config.yaml
n_layer: 15
d_model: 64
n_head: 2
n_kv_head: 2
head_dim: 32
d_mlp: 256
vocab_size: 7662
activation: "tanh_gelu"
norm: "layernorm"
norm_place: "pre"
norm_eps: 1e-05
positions: "rope"
rope_base: 10000.0
rope_fraction: 1.0
qk_norm: false
attn_scale: 0.177
bias: "all"
tie_embeddings: true
parallel_block: false
init: "uniform"
init_std_qkv: 0.0997
init_std_o: 0.0
init_std_up: 0.0997
init_std_down: 0.0
optimizer: "muon_variant"
lr: 0.00792
lr_mult_up: 0.639
lr_mult_down: 2.0
beta1: 0.95
lr_head: 0.01
warmup_steps: 200
schedule: "wsd"
decay_fraction: 0.627
decay_shape: "linear"
final_lr_fraction: 0.02
batch_tokens: 16384
seq_len: 1024
doc_mask: true
train_tokens: 111700000
steps: 6818
dataset: "wikipedia_en"
Each number is 500 + 50 x the weight over its row's rms, rounded and kept within 0 to 999. Layers, rows and columns count from 0. Numbers have three digits each. The size before them is the row's rms in percent of the matrix's.

# layer 3 attention output (transposed), 64x64, rms 0.186, rows 9-63, columns 0-31
115:568374492442540359559461494506504445571499555491497605521576514447469435535457565498468488577511
098:435542494545509449483487349567524469504543477607548594487532534489506522498506524501433499433496
099:529474485474559528520483581514423511492496423434466547540537502475510586517569318520512532593514
110:572492563516535570468585462529524562497505602599503439384369559520414500483517499493501421513468
104:571484468499436482463495486554625563526584528510516480471446505497556455473504500494510515449445
116:545504451430524551498513550490461460505594559533550479530541423379559505567435501454528524446502
102:565530539591478433471412504524483494537480442529427473515474546473609577562525498441489443564471
109:434546453583482467593545538459536528456529500426440497549599535461539477503578416482427521503514
114:491471475475492519529507461563400561553553456522516614489545497492450542598572489481568437442663
089:507398482540489549409548488484425407430475521485558496499421524498503516509491622515549453517580
108:423513590488557474513530506511546473517530439459439490378459557459490509491558563525463550563391
105:530478576533610519491434473467473515482427471542476447459566496518442501488513402490421513554600
112:431479472441491541536449524474499626492586441464535619505485510520539551577532425496453480462521
102:522467435510419548544476462467424489470497574476474479653364536487539516536467539508440503411488
118:419520415411578534455455488534531431491545492583602514500465507538455549472545549591521518478541
102:529584503519494449496609517531477464399446544460533530550424579466467430510509451485460514488493
106:484447453486478419441578520452485448486504488481459524467437451405507574506421533462474477548552
099:433589534505458514572473544510531527501486536540459500523470550505491487479572466513527413454414
098:524354491599392465469466571444541471497533571522528493542518551525519417447544375491531516516568
092:462466546527403502568571439531462553508485518590573467557518465564544503510496513524494472510460
120:486516531528516584463627542543512457499472508411466481572481427555405460475547535534469549525562
092:579583568445496535478435578559444533405490485515490494493539403466414490510518439568509491474472
106:469412445512401529506548550478437498524470511487536474509524577496448467503437478536527448458513
083:532489545521540575467582446489617517496540453521532449561608479468493408456510468536438517560621
097:512513519550462486520428425520533455509554452396488512502481589513518532567433627608502482531460
104:520534541491533511440429475464584444483485588577461486528476448630507546413512493464385542479560
110:445491522545542487646455507542490517416462537472511464508497444439503556457383470494496394583466
098:524515494573552460474416473508473447415531531529497530512586479542447556441564527512453507499468
108:486434493487506504530502572538530553473522566497660538379436496559508538475499582529503483492471
099:543529425364436530557478519453466510502572469603528476582527480482542525492544526468452494595427
109:500507559456501536399344495511532461485462485438519482506512506508481490485452542498503429443566
091:487426547557532535511587484511473561536504551504426460508410527525450489527470534402471508530591
094:481560460472418452512480404585548481611429479528438487398477567493513486480530614560427469497479
095:472519516507500542586528490448543496549500522464470429560493577431415473439499597504450485430391
094:412451437462502610495493555447559551566489468500543518506457459563389505496520425470531536491524
090:549433450461506443575590513480427522564512415570561575465448478561537570524562487462499578484584
097:495528452501531489515514441524535408490522639439463529506509486378564554388537579584490533481453
099:414565492496497608426542557464535566395565540454498491524456516513418455433425443516448524548478
101:547574468464506426553559463503537508489549405541502483487541527530525496462457433467513549431548
084:567504523488484534521510495601500494527541453493567513411491383477445494522513503431568529494434
092:454522510562512447499510470416584469419534546502481492452531555594601519478531553453475545493532
097:453449482561468564477547492557455413584515497471423567536483531530588559518401432491468565529546
093:578552594563510520533571487406453455516502343529498458454436542464455448511441573511481520504529
087:449575501529444492529560400565519457481411543429586442597513503519565457486559505485481472394512
094:458508496502448456504391514471456609563549417442480413568508508529561473389496550527516556484555
103:468490543462464559539467558448409530533468506490514486400539572417455530497501608501470496534592
088:520449570519444511547492523415451559520342511465599524521559556490443538577594523501482438517536
098:523496596555569519573531484533458499473548515531549622463368471620501534525524491435467476515519
087:517541540487527468484492498638576531474462456577375555472452444530471460519447507392534459437540
090:462418501425462503450520567525570508496575460476503527496544613520545536576501494483455559563504
089:544557639434405562445455508528533569430443480499498513575482370484547429500467439505510518455536
080:426572524468509538471571565511430456498438541456428474469447485524503553438544541628487618520471
097:579522466499475408475437549561498531506457556491474514517466509529576545502514489562502640500504
104:482569540488482521561483524429479445531402457536511576456499499443472416502548510467451619424491
090:437472538469548523415450448520503540570475611451510493457484534470449423500455519500441554504492
# layer 3 attention value, 64x64, rms 0.212, rows 10-63, columns 0-31
095:505443560582536476439525546422538507523506455510568390485469476442534492609475650437519478548533
100:690503521497485484531414403489529508477531501478460476491624483603551550459521433470516534548468
104:470461493516510547559484529516509550547534534442505564560481410421487461612481485456507573543546
102:447550529513458541590533536468494599427479488488638502494524443373473501415488526580474456497460
104:429503424466526497483533495397527467510428492515493509408481531491471506497467541473463653583547
100:543565512500493469440440464499548420624598560437550444506487447496559480516528495465470488591485
102:453388538517484490532440472482538504421523556482532411459542535583545512512472491509614475436396
103:503495523570516491486572522459523505525424515456531447430516438554486545485342552419486564472560
091:518491505515499514482583579487408407496485476453442627542547532465446558528529483532489524491546
096:470448481506559546556461538464433576522488575468507533494499481376526514439590530550580409456516
093:427409538508525551527483468552505532530548499552399474471470529596439531452505385496433507547441
102:493536581490543504508484402540574503451448489524548538494493475517457491430540456477473603469462
099:528446499393616421561575477530447461453531408573509538486422441483495467505563622469542557534437
108:556517501500451549448544548470475491521540521508473510492492506512574478556415566502538527396548
093:374430484451485520444546553496553413493488469532512560507474428442457615416482508605482460561548
105:468535498427518512536452500377585463534496529506557464598519557512441505557553504426488486534569
101:518548458489501431446430554512557578492498537555469453495352523541560517464534604495459485435578
106:540492477478504415401555451573457489462473398497480450438531560428554445479511556552487486576476
090:557445417549473405467509497543468552550497462420493510551516443483502519586491465391514534571590
109:536419440475578621457512614527567500421528530506550469401491473492477547428418457409530465413474
090:472584494566496526528419516503500445530607456487475493451459615521571438465579447458494479549472
100:508463535498500547513548561507449434429404495424490474559473540486499478456491511515571535619524
079:501481480451466555515450389524424493542421430581496459527556480452516614514438440483520481568572
106:543451409497517470545554540478509559457453430446541482566448494500453453525471466527574502447563
100:474513558420410478523496477460492517488605518547566421554558543538508435516444495509444467491535
119:480524480616484453500524496577473457488435544476513487470440580402464533574510486436499463483411
098:555537588532467504535534488529434507474397536468521469536470581488428550588526501489427531475570
119:479505410563465483434486459445524463549479539403558570458490509568539625549572514475468556611455
105:595527531494444532461555552545491454470577457510533487599462493560523581446488498487474589496448
105:518512564501463447550495561531510508478431429435429533441439563421461452545560581534450506542556
105:451489455498535578485421495462541511536447528532466464500438486511474564530441618451551481504572
108:447418489499388565458530494406555527511504488572532394532452547557493562506520488543507458489449
095:607447498560497515495444454473642483568379440452415385604530521521467526484537505542530434508478
088:492504518463426473593456487477584586521499437411465507470529447475540470528464617468541618548481
090:505495440447588495520517483366512454472600456531536588462475515569490532409439497425436476522471
102:453533502496454470546463499463481488519516567497407594534419562488487560546549464489498514565477
096:481442489486418424491444523441477466553453479399505525500576490338476498545445533516488463479542
110:430579506500520561547516452541475514482553395561499497556474424545557527462501496471521425485479
098:560474558510416480524485463605541471427557543534536443419457548550457479468488503476511546341408
107:505538492570450519594479454454392564458565484499447530545581507480562536575467529445486420496632
107:424557458388518526579434561490538594523541454544554495444479588407573499448457423464581550476583
099:594436505569541543489557455489547567486456427508466457441506361458496494520469495441511470494494
085:545461476542422559530522479472435538464386543557476542595511480477556526548489424465486468524464
095:482515541465505548356542568468446527460560474546498477505462444438376481465527581469516440510547
109:497424556540485500560413589412520542416468499453506555453540578465407559539487516477461466525496
094:631488468451479438486500481445515563460544456503603462417606515472564426514552520498495520564515
093:596463447580425462574510525438484401487587520504586428447434610532525502494459460431486571454548
111:459481520584453581537556526477495414615483529478473452506457484478578516469458500440505519560470
104:500492488418518531515456438623456500476481546462547477475551528519467568525526492538563496412563
102:435511539496552523352522563416420399523515455518482477475435526480565405553533465497492508524417
082:474438497550406486496558453406459564641558496436510494428563508503522421493445468529538461508505
106:487489580406508406479573514484535452572568589421497557478481549492423524483418435520462534493535
103:507502546530459514544498555353529542461445456431421570472526463522447480466455516365530551502426
086:504455545481386495527431562556471570507406549503489464598589380492451476547475471462549536435478
# layer 3 attention query, 64x64, rms 0.21, rows 32-63, columns 0-31
083:514464528531542478493410462528510510494462425448567482540422497441550460405435573578517432378501
069:508463464518519508575430572452502520469574546494535570530590519454531493596401447470464543553575
068:480493439517509464521538510474466499565457467563515484512521540345568488491436564517496514483545
075:514530569418488567501510476477474504492475524597495496522546601497432539585521536587457444488485
088:556526461402478577470483568456521635484556507600483414531511549520475454581570392519505515523572
087:529513445472553406549439412525453514435543519430579595385473471496568393420459525494525480499498
080:539468554445540466412449534373493547517567535531471556454532528535460444541526458578518569551478
101:510498519516558467407535516557433490592494405470504589466517436481552483509469464539562517390520
108:535463575598485526605543472418585563465500468505451476539520529540504496458494511466478543562412
124:469471498527548548495496501437532520500363412548486516544457545532502531459442507529514378563545
124:458452522453365546509580460556470556550605561560537488500484427511443489539494505484446504562430
133:538520524552531465446483512516484503610535544541436453464379437506538522472391488475351565525428
140:428550510537501504526487520550564525562444529391485488424446569482469476489532590530498486553491
126:483500472543423553418476483426517496509476415541502422492542528493405413531496486446449543575540
131:479527527521586614500572541449545526444526510426510451522529449503504544465527442579452482492497
136:522473520462462553535487498515500529458525554571476516512500447515341420527580488480440602463500
069:499536412496512523499506521436495511416484597509539526503538555498442569418529515496509559505618
083:524454554470502433510482540483483526485549504575454516430521490552465503596589450490463475613431
099:513459506459490561543573561469484529436522450523498453434550462589445554508570471494483522621513
069:511521474516498524463429430594472530466486377512523512535446524514587450435487511453565509380497
100:529576529509549457476427477456498519544552498499523527421454494444559343455521515568570441434478
083:469425488473430519590576490555453391515470489450534450573503542557465547514484547442449495498591
089:516579530488545498521434384620472543413531495416461462520457505538523432456476505560503366492540
105:566510484516442481472593535504458479566517584508517508523539563457544457553437356543453615506548
107:438509470437574567478512483532487581426506439487557554510426489491568442497480486482432413499591
119:434483463536553585480566498434485476462463431514506430509518461464514576471593484491536462554440
106:540472469474505458441483465613554509456559536499505401448507362540503466443499471489498518551466
126:572511591504493549456368485556551473514493470430575502543455550518583465420454519498479413481520
123:557499537548479495462415538549551466470434579424515511483525538423548520454404473529492455411449
106:498441469474444581571511487474541455525435582436517484511515560558542423459483529483501557546558
129:522476574460555443554485447513545596464562384424489506478546502504585495536559500434500483471436
129:532542492409499517465423564465553494610545468519518420461589441490436510466459504578447468400577
# layer 3 attention key, 64x64, rms 0.219, rows 32-63, columns 0-31
070:494431482402474399561460515496508470540592454656539483555585560431494487587613547531477515479535
072:387394555528488423542477452459548531550475476555534538503556503505589530543452481485586501490593
076:564493531497511571500449516531503472397505475626469383565456484612561520464494462487575521473512
080:529568422503508486483515606460471525515577446444510462433501479476422488555576519511504492496646
096:473550507415473584533588510434452508542472489523578521453517523454448431655543504554509533558570
081:447516627514562509570529514450497567578510504525532456560491493534497483578495412507501497486473
087:531496438450483421409424482522470564573483550596462555461458518477457438495533470535402461555500
110:482458421443479492474426516513504516430426503610493486582538455474528534615536475428531560474538
111:548528596506533510454522496563537549461518484501499496534511513551572546518473445516574584609373
117:532515428486535547519555549469457568535588481587461447534422564459524518542457438400445506544474
115:489477564446490559549435481572492564532489487526587485460401516524574532517497445552506389530402
131:577481551552480479482440455485451511573548526551524450529478553455506536454458457506488493393415
131:584466505463414513509477502539535564573437551526504380440524442392539547474474550512485482503539
130:438484560431451598508517444486501498443464517564523510534516634619446496492487539530541552398576
121:489478550524644539451604479570538567413495490439460456515448410490505510441511554466454510524535
116:507550605491528517587369407498501538525444618538460537509530463507507500421520582473415475500484
081:527468480427524529615471572590506509488562489568523535568426521517550486422500535476548444468462
070:493632438512536475439477482532537423499534531428456476474497532517525504389562463522464661523536
092:637589437586455507521545517525491548438479508423509476491453518567525537457485487487547639477495
078:459450459507565454525421530440556533544486518457483502592571512441521543542588494512551480567402
107:421565550465587444501480543600529509542499531525483554477500383500482451538509465556434490467523
086:611515587552482485465519501497487432500476551421475452476450572504485434465569515530470630456485
094:491414459519511468588454443478574489533550486461494553467570452449444533473522603483572400480603
095:432541488519474461503569491485525582501505552497525504560539482590507513495398574499497523502464
097:489507584533442459492491497523534556516505515560568491591449449512510494509541416455344478587435
124:396551437450560418512582449575504494545452412492472479524516481448503552472506537477528446478568
118:488453627478600447492513443625457463497491432541517589421447529562555478536493423516519490522504
128:654443570555455471552503537531533525531540482478465507516473472515492582433430508480520611497516
121:510527536456494525501418520508577483488570557485496449480453485533601512459416457345413479519477
120:506529441483468457496479575573515463494477467439498496576455407479507451495520499538576475530570
128:502568517507569541531523488528518564474483481535433484511524472544466535508529396544463491492494
125:557430544449510555542479565409483538559496567416510496437475523462536442525444545576417470462517
# layer 3 MLP up, 256x64, rms 0.202, rows 0-118, columns 0-31
099:568442544463572628501506549470509521504482512515573503458433553579433458505533545531501452523517
103:521427407413563546471585518536483566438500563507507584556562410532452471462500503459543536490475
101:541524528511458484411439461490464523425515513432456406495458441548512436474535540538538459482449
099:526521485469553499470535452563442481497537490468471504476439375464488539465493548540574470587597
112:568547457413539444448473449542469520492559541513520539440433430439520408422488552475530373545444
097:537490581407479504530492557570478466478521509573435517467482467495500483477470537420517433495569
092:505519555547484492521465532500552458467531539532458438502453420635472522443569489475406473555449
102:485434441452526441500535432439459430413553510540510539482482571558569533531428441468585524551419
097:449445472586407515584499473500486514560486486432538430571460435509497618554428505418562568536490
093:481409413549435589545487551578490434464507535477425553487431498488458500444537421555393467560501
091:493447499604494515478442506507586507575533572523604450539480414512472556479405442492431450498561
114:500498571576394410461472489513460539479503525509579497559484556526519437460407445527476478453548
085:512559471519538430539455452530539486499534441555406552420532447564489579546574596511519533357484
110:578517504558595471571477505490495440493510512482527475576389429493536513483575538477586561501428
103:498507516431495490461469553512461512545499571409570485524517468417511512523510538500437496347628
104:460398407526503438600578402528432484490534561496494456476476520469450531519503591534551487556432
106:567486539478472487451527408455384519574522492533437540526508493445517472501427436540579398401543
097:531534572470482547479488414569495508494513462487425590503444556551444559530484495439467470460433
094:525545579416544474523603401463461508504614474530528525464466532435449413568448457480514393539483
102:478439511555445546561500468550442536500499538514558460474431492509512519438404574449479465525552
104:522427575428508491538486493564475465579454381466548512510452433538455515538485569571502532554435
102:529521466491499541444501513527417481479561581472417442483488519549446445478521496477468404405585
099:485409537394622541545445494515446514418454495491562440527569449495455577571498413520574519487473
103:580526526473561556483449519592505492511516543510485409465477452428469450451571570590511475505442
100:489458520445517468437480549494468480444424542463573500523471473494433589386491502494496479484419
101:400554470440393556497442467508562544418616407576504443545453492531531499525484495532531546537495
114:467498500501562559475486488459484438523543441578461566454509432513601469445493534467453624560511
096:445473481589436484495494458460465555458503502512430569525469534553505535479460430515519476484523
100:475429520495520589575508475520496472457463478548452411483507537484600516384454527522537444564457
100:581456479520524450539439463473450545514561490457452565510591486427574475485583432401543457488559
122:488555508550434580407499500508415509544521443554495442508389494582513543475482402533556589444560
086:569466490472500508463488491462554547606573580529437457526513455522553495500513428431576544488571
109:486511662594482575544469495493496484450548488419470481511495501555430525495531496563515531489408
081:489464454511519464519516436444562505534473470479488476510428533520546478583446509409523479637464
095:478563478506528549450509542540414489473489490451434374571469437481567423476644411545442515552589
088:407486519404525485508480478542503586548510628533454523502547501420504544399527524518399442485542
097:478448492425481502516484439552528504529495448487446467532526438570565445436507543399452434475560
097:487526457617429508523472451477555473414443445511484561478446478590577502553533439500518509480488
108:452515477537564485384507458557500480580591467508501477424505470497488463421506483481522407541549
104:486561508399584489506467534458510508437518417560614476586424545481506521540477418519489522614437
099:414545553585457589563474582563496526497496522534408506539526375476439523488540477501477516478518
106:562451498543504524471489398426406422518517485563492492495411568464564498488511509533552630539443
093:445542507508618414404523525517573504414565526513508478462488455506544500451545588377465461461543
116:478490469568527501486473460636516556576562485566467561419468554497392467536494527567513541457575
090:447506608463496398492486389537536529512542548479521576418555423456560495496454505593533492546506
096:460571466515463543446474460537451436486422451523503444539452542553599619418463535655506578504501
099:467533489468486486595445440516527482530521470454568467390535485411524458511480530449529511486618
095:560482490573511543487562542508588533570516448608548448458402392545369501455535402525602511526505
105:495435585530536487534462488469489455506563470570539470530518486560473595601502472435555435355543
111:517539467450498566428562512434479501456543489503552448472430399511451465556434492457548565494467
111:443470533518516542518601537481417569574463481467545411608548555501412547502464480499457532538494
094:569509525430521605524458454453586565488483374506570572466447435498504503543555532433495435571522
100:502439557507548482522612522556446441434471544550446538466557443481483508546540460457368593525561
099:495527498435594627540496555480532499545526483541502421485475374511422512500498489482522542475591
104:469552500555580568504473497497543542509447508570507514484495441511524593520513439456450410453484
093:451533489501485506526562533424470521485554509498565524509561520444502504432534444515326509489560
108:575446534527533536477455585474497499499528562488517422483523442580469537501383384467449437479475
092:475482421522546550463501575499524574521481538509506390534488485593385482543603451475465460441537
106:437432477525497460433511477445407466555597463498512567511500507527505433545444521553506561470613
098:506545525465520511489533511601459496443586505528458417488426525465524463497498454499462488602485
099:546468513477430555535410539454491568425489558554519431548469539551528555558418442511547456406492
098:537523472524497490403477520450481520482419461473500430522415538545493530472546489501577557532477
096:484522486500506498563422491472495489603415514483464553517477580559549518447426494490467480387526
087:483455505534566485476426502568564438460436597497500601522543521515499453439450524590532452527527
097:481543523547616500550492516487399534462428488498392605440487483569529498556422461569517486481526
099:513546444472487483522517463490450576526452458500541531521475572487600447528484513392540487468525
101:543565582529482509445520474431485486488497428502461456496459601474553497491450649531425458507470
101:508451523548493519517431542450596498493528482459495504491529398534567527505465478469412525523515
095:522508552549605525542585500562554527564504476436487467435467520541590483476377508459441495505539
102:451495487446468561482608558485483551504499436412486532575431565498535587601476500487504478476571
094:575388501512437524494499521548526543470623523413497615419567447540519502512530595475523492519466
104:589325453445475497458513482485451456451494572409524491545512496523524532518439557450427456480512
113:525439491548599458485402515518495514470548447526484540509574459473593537535500515467493511569498
115:542550483500609431443447414481535511510467452561422535495443515512494550527483534444477537476462
118:536488495478474389539569488463537520377485514465554485564484470454470445464571429523502586452518
095:603510564455537469502448446509569507558415491531462547462544426441534491492390560426541411533514
098:482467563501504498496560491500538486506465566461540504502522523497385526442494578406438530443482
087:568537506580490556550475552491459520487445474506511383569469523447554508513486438526534403592484
091:624497559567462422493575511556554535441532520487473470458475593486564381542424542439509553530531
095:462548582530482482539549440558550526434551465545491550441517425543605541462525499468479477454445
110:559452546536505542402578512601498476488564417398492452451382452534570434441523528589539526492514
106:391528562598454486522497479476584472557547498472532459463459495521416457493477439591562489438606
094:464591490493505403449472374560525497492499547506557463543523496478572509532465468581439410580427
097:563500503470446478517447492547419448524558534583567435518518535527535411444590490529552458484557
114:474460495565534478507466493393442518500532526461524424472528591473453487584549541505547412467473
096:455509480556429497448458495548552520512524558536471418477532456477428468423374588445525506491603
095:524580590509471519407531483498497403538483495572487429516500421477487514528437420451451466425528
108:495518548388457496376435482571585559428429560473534481465405458552517576533509479589441566552473
095:445553466419463520516472436527540504413608549617566561496507512468434476490511423464502442394532
102:541573605487534511447413535619504522535530492512390540490389521496531483517442509491460564494538
105:503554468469536382480383563500537432526540528568558475487588477523638460545428487468519479508555
100:505570449506479418544415462528527537442570475510534487536468541446604470565467373487457490543478
094:536498515476527441516560507521503422425517468449539476561520410457500462472472434463449578503539
102:428524515472518588520476520529467461572471557507480502585454522583515514573512434496446499479442
113:474536449506494418517526426561540598475615474533523618457484537470472491512512559500514463450552
093:484494542398528509531445430517520557534527426600542619447523574484417613421557453452549530471524
102:527407509483504517486449553516498479490509497472507472481619431590518500409422587507653550491436
092:439419422561552504507549520466471501490418559492522499522408393469568548479447486483576423410495
098:467446573408525530600467486499556400519474433462501507468460590453483559465582394467517486488568
098:523553562571506497539583495537498497418496471493518431552515491607453547489477562428512489459404
098:533462476477423430447495430446484548493482539557507496499547557516539485504531492464490530507530
086:458498537537415428463567373430545531469602498555451539548517551507489606502527533517457420495514
100:529526445537433562565473573418466444509512545464425467530525446396549570527530509488544513545505
098:516514586413513411507465449513456550478542507511503534494565530420502567592493545492495483571456
104:539409639446501502502461534542477531426468566407441616495473503556435462479538535482491572479584
102:476408489409454450446579461393430516436534470572533457549471378481454587498454465414493585508458
106:520520511546544468536401478571547539578602406506452533459537596575594489477454511549511502556495
104:499509438434518512542380545436485538540499551492386556486477538474534528454542454468547507606444
102:468465449520480649487482531523432455546520473470552418555524541508440566451557523510583517430474
080:568476610521483501519441477566442427546517498451498547551535491497558429470492502594468443571500
110:492542516443595445553463528511407568469499475538505516495558427593550517531501441471517456492468
097:498487540493510454598458510491581493533518503544539482517517546655490468399545466525570568449493
093:463522551438536546541483549550500548493449518492450587531472579496437532472611580522456483458577
101:539507454532486420479547424487483498466486483501550490551476492468573612476459381506502479439442
083:468526504524451461440447454495615419460419594609512535456456513538479458448521532464407507514457
093:489580535491554480543477529462439583490573471479559471502467435447450518488537489560373418520506
104:546468551551483448464637465509492421512538360520506521574493528448539504522486546451484511547503
115:510518427493543519410565494541488517349545489536541451483443513538409584462529480511466566423459
109:557507408516549536465395531498428477475403451582406456574480500442560564492501446487542488551472
# layer 3 MLP down (transposed), 256x64, rms 0.269, rows 0-118, columns 0-31
092:486499506484460508509567430558457523472418528485515464512619415479516545470535487503464434489527
107:511416440462580513459469533497486551456524445463452563463539466497492475502511453500519503569436
103:536614542463504421531503488478492472535533431510529466473550462434438492543517424527456468461566
093:530483475559470417493559521464480561450497505543605538465523622462476521542487517536490532474431
125:583543470547554458507382516498541495501549558516498461412427441433475517420506536458569498563551
094:465469376531503465511448481467469498544428459439447542553548434507456538472537464510491494491528
092:403572478476552456542491467550565513450568485466450553527552477469488535548591584519497476529564
111:515431555508475502496479485567517563504421523476539462527527531436580420418498486526556578440454
092:479512447500606396416544564515491534461532508495429502414471549528451486379498557588501427524497
105:379588453486536534407451497524583517504507471515487446505464489530550615546534512461501541504563
100:485446560423557573443508517533507447453500405448504552450542564441600560535419582545511507520456
108:449528512497542637433511538561515506340503526473505472537434449412527531485451475516601436474485
090:468384480520470532438481557533418473486505494442490463483508525469519447532462510529478480442468
112:487404467454430556507455533493586520466455439491595495470529492424516395520366489496493457526442
104:474471490511507525493440421399512487525488430539490511475484465564549559585482539419570485569448
116:473457377528512533461514464506406512432587522499521523541479431430517491516557439543444514432526
100:447554518454465541523413535518547491469561513483455386484561473574420480464452552440490509501525
094:521630498455474498584554443539565514484534517438572459516412587478497507468536509508476455537461
091:428484452555511552571450559462456539494486474479451420475620492528491601484572485507533523513459
096:473496460583493522432553579498480613386425534507455439530499520494399460575544451503556445482467
104:479480469568480527489595598574430535457507499449513480471506513423540455584479439531554579413560
100:516472561462404481482509525549573509463513533480493562467578553492500439474481541451576573565550
088:577537461472403493456448470491544497496479486491488479503488499565493431501427570517465426631487
092:451414430604508499496550544525481470471549535563496530529473451492565524478447498474496545443559
104:506596543592483475530498600468525448563542447464493467498474574477476426531535398451490485484480
093:570586555519463486530492489460511531485492377506481518443603455446585409494473440596540563537430
111:409538518554483535470430472501407548500498577538485500469439550484480475569469431438512441493464
098:497598506376532475481495521485573396509477466370436461504533531403502495519530465550461542509467
099:445534514506453443450549483501484524555543557416488596529432496494553489567484567597447450446583
097:457616581549512508529449573517482482485420486495494463540515541496499554498486508490566466500401
135:568583454568479479463502473507419492636521495433488518472344550520480492448493534534583503489585
085:500597417464511486418535531417505457563463489457505489500393496588527530446497466529537551521522
106:424441435484449569545432469559548508478519613546537512557511477515423538536382504464565466488416
082:465555460494476535505466582525517496455513540492471545526507501477471491447499409613408488412512
096:438399484533554469460464425448611478465489551450510511447590532548513538513462524530562526515400
087:522440529633359605547593474471501414563437469503550537521478483588508511552460463512515513455416
093:533520519519549499480534471564465555443465480510536458449418581423449489478505441633486525440361
097:537649439520433532443513541382445524478480548487522458439520552424544447550526474455453604514475
121:509503465601537544431449534558539462476454508533505607491464550435579499483542534496464480528484
098:493487541511449570522492595575462415516447506488447531431612534435455502560469530462486570504548
096:549479506479478506441529418440507471436491534451592559434444586454541572486431495547573531469458
100:374528401479564496515547521528521543436387547435554512568513497493465405522536547499510477503484
094:524445553469570584531514551449373547553447467420504518488561555451433510545470425604512469494493
110:540532471507561534435454528467572445540633575544533550572470447535479459481477536541436523542442
093:487446496503515490536477543512528479451450486530443536511497538569441464502547479411597530394435
086:533460587488482459552618513467521474472534487456488533425509504475372436578523452501498420515508
105:520463457463521494557576539529535500556533404590506507522501555529489471420579572448494624415390
094:599487516559527390487491564454511557538487444444411587483490540538533435440524572563440434556468
106:554522454523542529449453531490492531470396464527489539519470520423522442559463452589508592553522
108:499545526503409507466505503488547521503545578458493523427509499572415592540487546567423524534467
120:497543534417533481567472528495496497575518463517498543511572503478441381477512510455496506540554
099:490489504548495532516484507433502428520511522502580423562508452496446353470563536517524445457564
093:439539386505509498538429515470531501496492374488495429535446491533511478542503547553556500441540
100:524509526519524496431549521564527481433455496513501515612549458520475458470407586567563524486492
098:491413482541394414459458569468521494500467505452551493482470553464506459568439451531538492524545
092:552452551529558440474465404523509437503491549543497464475520526581587453478551508502562533519432
106:539487545447515505453472430483565476510486476529472616432426506438478468477474466513423534591517
099:549545532532514408445492495560528384472567428505455562430515531541620529451399479529514494562454
116:503546422510595439482546573568544472454502499465509518598485506421488525425412530510518534514467
102:550425466517523482533451524500508479543453493480578483453484449517455566512550488474589486460554
096:400571497503574455443546450502498417494496444410460520519530481462537511491546562483445527612476
097:550452455497571497552499514468531495553513468609566508422614432546507465488535519514494440450471
091:483518453527461512530496546535528454496441400555613478558475384437488499538518450507529541468502
105:519531494453524475503513463468479593559560389513538414478428476468563469565482486509492488490480
101:481518520474530493515549491386565498484460511450591470575598440402545566562527478501367453565446
090:486518579436523530513493524501525412460541500472469433522483399430413466474500432524499485464480
101:430470535512516503590585517450460550491507469544517571477534466569506585519494476538522499541465
090:411489492454500516536577476470435482475463524510480506411392570400527542495542533588508465489460
104:432452472461439488527495491458460520453477537542549527514560561480461565536600415532485547476433
093:583506560450468415486488482554539515455550485549454543489501451460461516379447474547485515488430
095:534523514577485459528513451491493542496462531365507511591523501511448450472621486493498537433577
111:475550503493465421532560507514545514532416483583437523489459580532520488517495539437633492527527
106:443595618502516481568535446461496452491576497433497433424455464500524496460548489524559531485514
106:483452467559475538522416568571512544467496548448542490508557487439365388527469483598511446524548
126:535455548485432454527500492553452542499506472443461560531485480530537481462471497559542579523517
083:463452553531499475605444496460454531439595461515518486536494531565357464501578462602507557478482
102:497541454496514531440560461523486515546531471454534519519412490482640433521492365553523423536516
091:464456456470513438565624486523548447536501598462518507490507488546489424552472591483497611425540
093:374445512388484564573457550415541525484487492543507533508577517531547532532547513528503462518507
096:493400395601472517600534550550377540590425511479530509505481490464443492509535562467473527477612
101:587475508535483503640527414584470498493466492481525428555600458464547500530468437481526542537531
121:538485553491502512612517465542546421540488459481456431547535514505475515549545476375490517474526
093:544470492532429484500509577441455494560531592463503538440379531507392451545493540501512411452505
093:473538494519498506530478542418531487461441481455445598461582420461473521538435463477403505574446
110:550569462462491473445446495535523535452506489489486462479438567426467510426467558605553534547457
093:513539490425537440453622522552488432446467481584596591498496492430555497474515521480467518471450
094:365510426576491524578536533453521525526557499447507436429568515403491554510512522584501459512517
116:474538434473472488464490465423463479433513539511529496440463542450627535513468552527406474481490
097:559538537504442485559479439536475437615497383437495494413434581460547550520529480553510538560513
098:482396422560535422502545474590478498447531474457532441582509455416550499458532560484544522476410
098:468524586501519562526592550506502457447542496591465489415431567559461501511486506541526535609428
097:509384514510535529498554449541463431597519485511534480461525418514423473456549571566585518410523
092:476569384499430471425474426462420529490510545522515479506544523468570539507493611523534522455510
097:578536479538525404525510465518559494501558450432478435472486384438526448464496516475568446479570
114:532451578483509534512517486568503585485547498497517486533479530531476490443490500585395567505436
083:537535552495382555507565438446628535498574512477436455520459510425512545505555478530460492423466
109:526394449491479452438424509544560516499464501541480591441513442505541459467569484469514554479452
097:556533529467585487468444571536525492486597468489480516461535559501441492480528522506415500635494
110:519529510508557532478511612542441550426453605531561494433471451506469553413554549527444447517450
097:450504540433476475570549587557575529427489575501475548496427585438437439494449468492432563469458
095:426494517456551521466400535454506490556527467455572460468595522467521472514581552506506581545503
084:480515545487574512490475581469498521423460518420569500531555531439535512462384503552505520439467
095:420592434401497460518521486530459543460526585563472457371436584479500435577521556562532487563511
098:538450433529520520548461476551607469489500573549516486488490557588504426469454434433478480508497
094:472444482500480372480556487386550440564470510561458563571516579449521553550479518503533557511500
113:493519425464472479541480466472364532561472435454541456544517466585538634564470404524511546447558
099:508566476453540501558570424483458484479543528611492534469427470540388464547594509442492399494541
097:567502581432499594494468539466583486482444404460507581495512502432575413497477589502434497487493
110:564437505540523482434545403482494469532637452352474498537522453568504467496548489524490491449487
078:451480393457452506471508479452537547507522468477547491477466493483402542516571526432499561391566
118:447558491406525528495438545447429471562426581462484473505531498493493597508549492536536456515492
086:521464372450521514523487462535466467569510545477455507507549477385457434450386495554533439505486
101:516454549476506472544537494440552565445505532429515444550491527473583412495503369453493419530475
094:501535496493488442547493573600505526503557552482449503428522528413496483467551522543467490532519
081:565456552483533447561600522521459549525517460507517460379483570459533482622532507562556496453442
095:498491431616423472496553464578537445482497536449588517542524522561508486517556516489476508451495
096:501523581487532558510479469424507482497386473456409570526523475488547545469386507401548560469486
118:528529517485459415615482433566524583436565462491448583440526505501454522489567526438488455474530
097:467478499608558528545532510473539516535568495471585569545531578507501425504504499443490485457456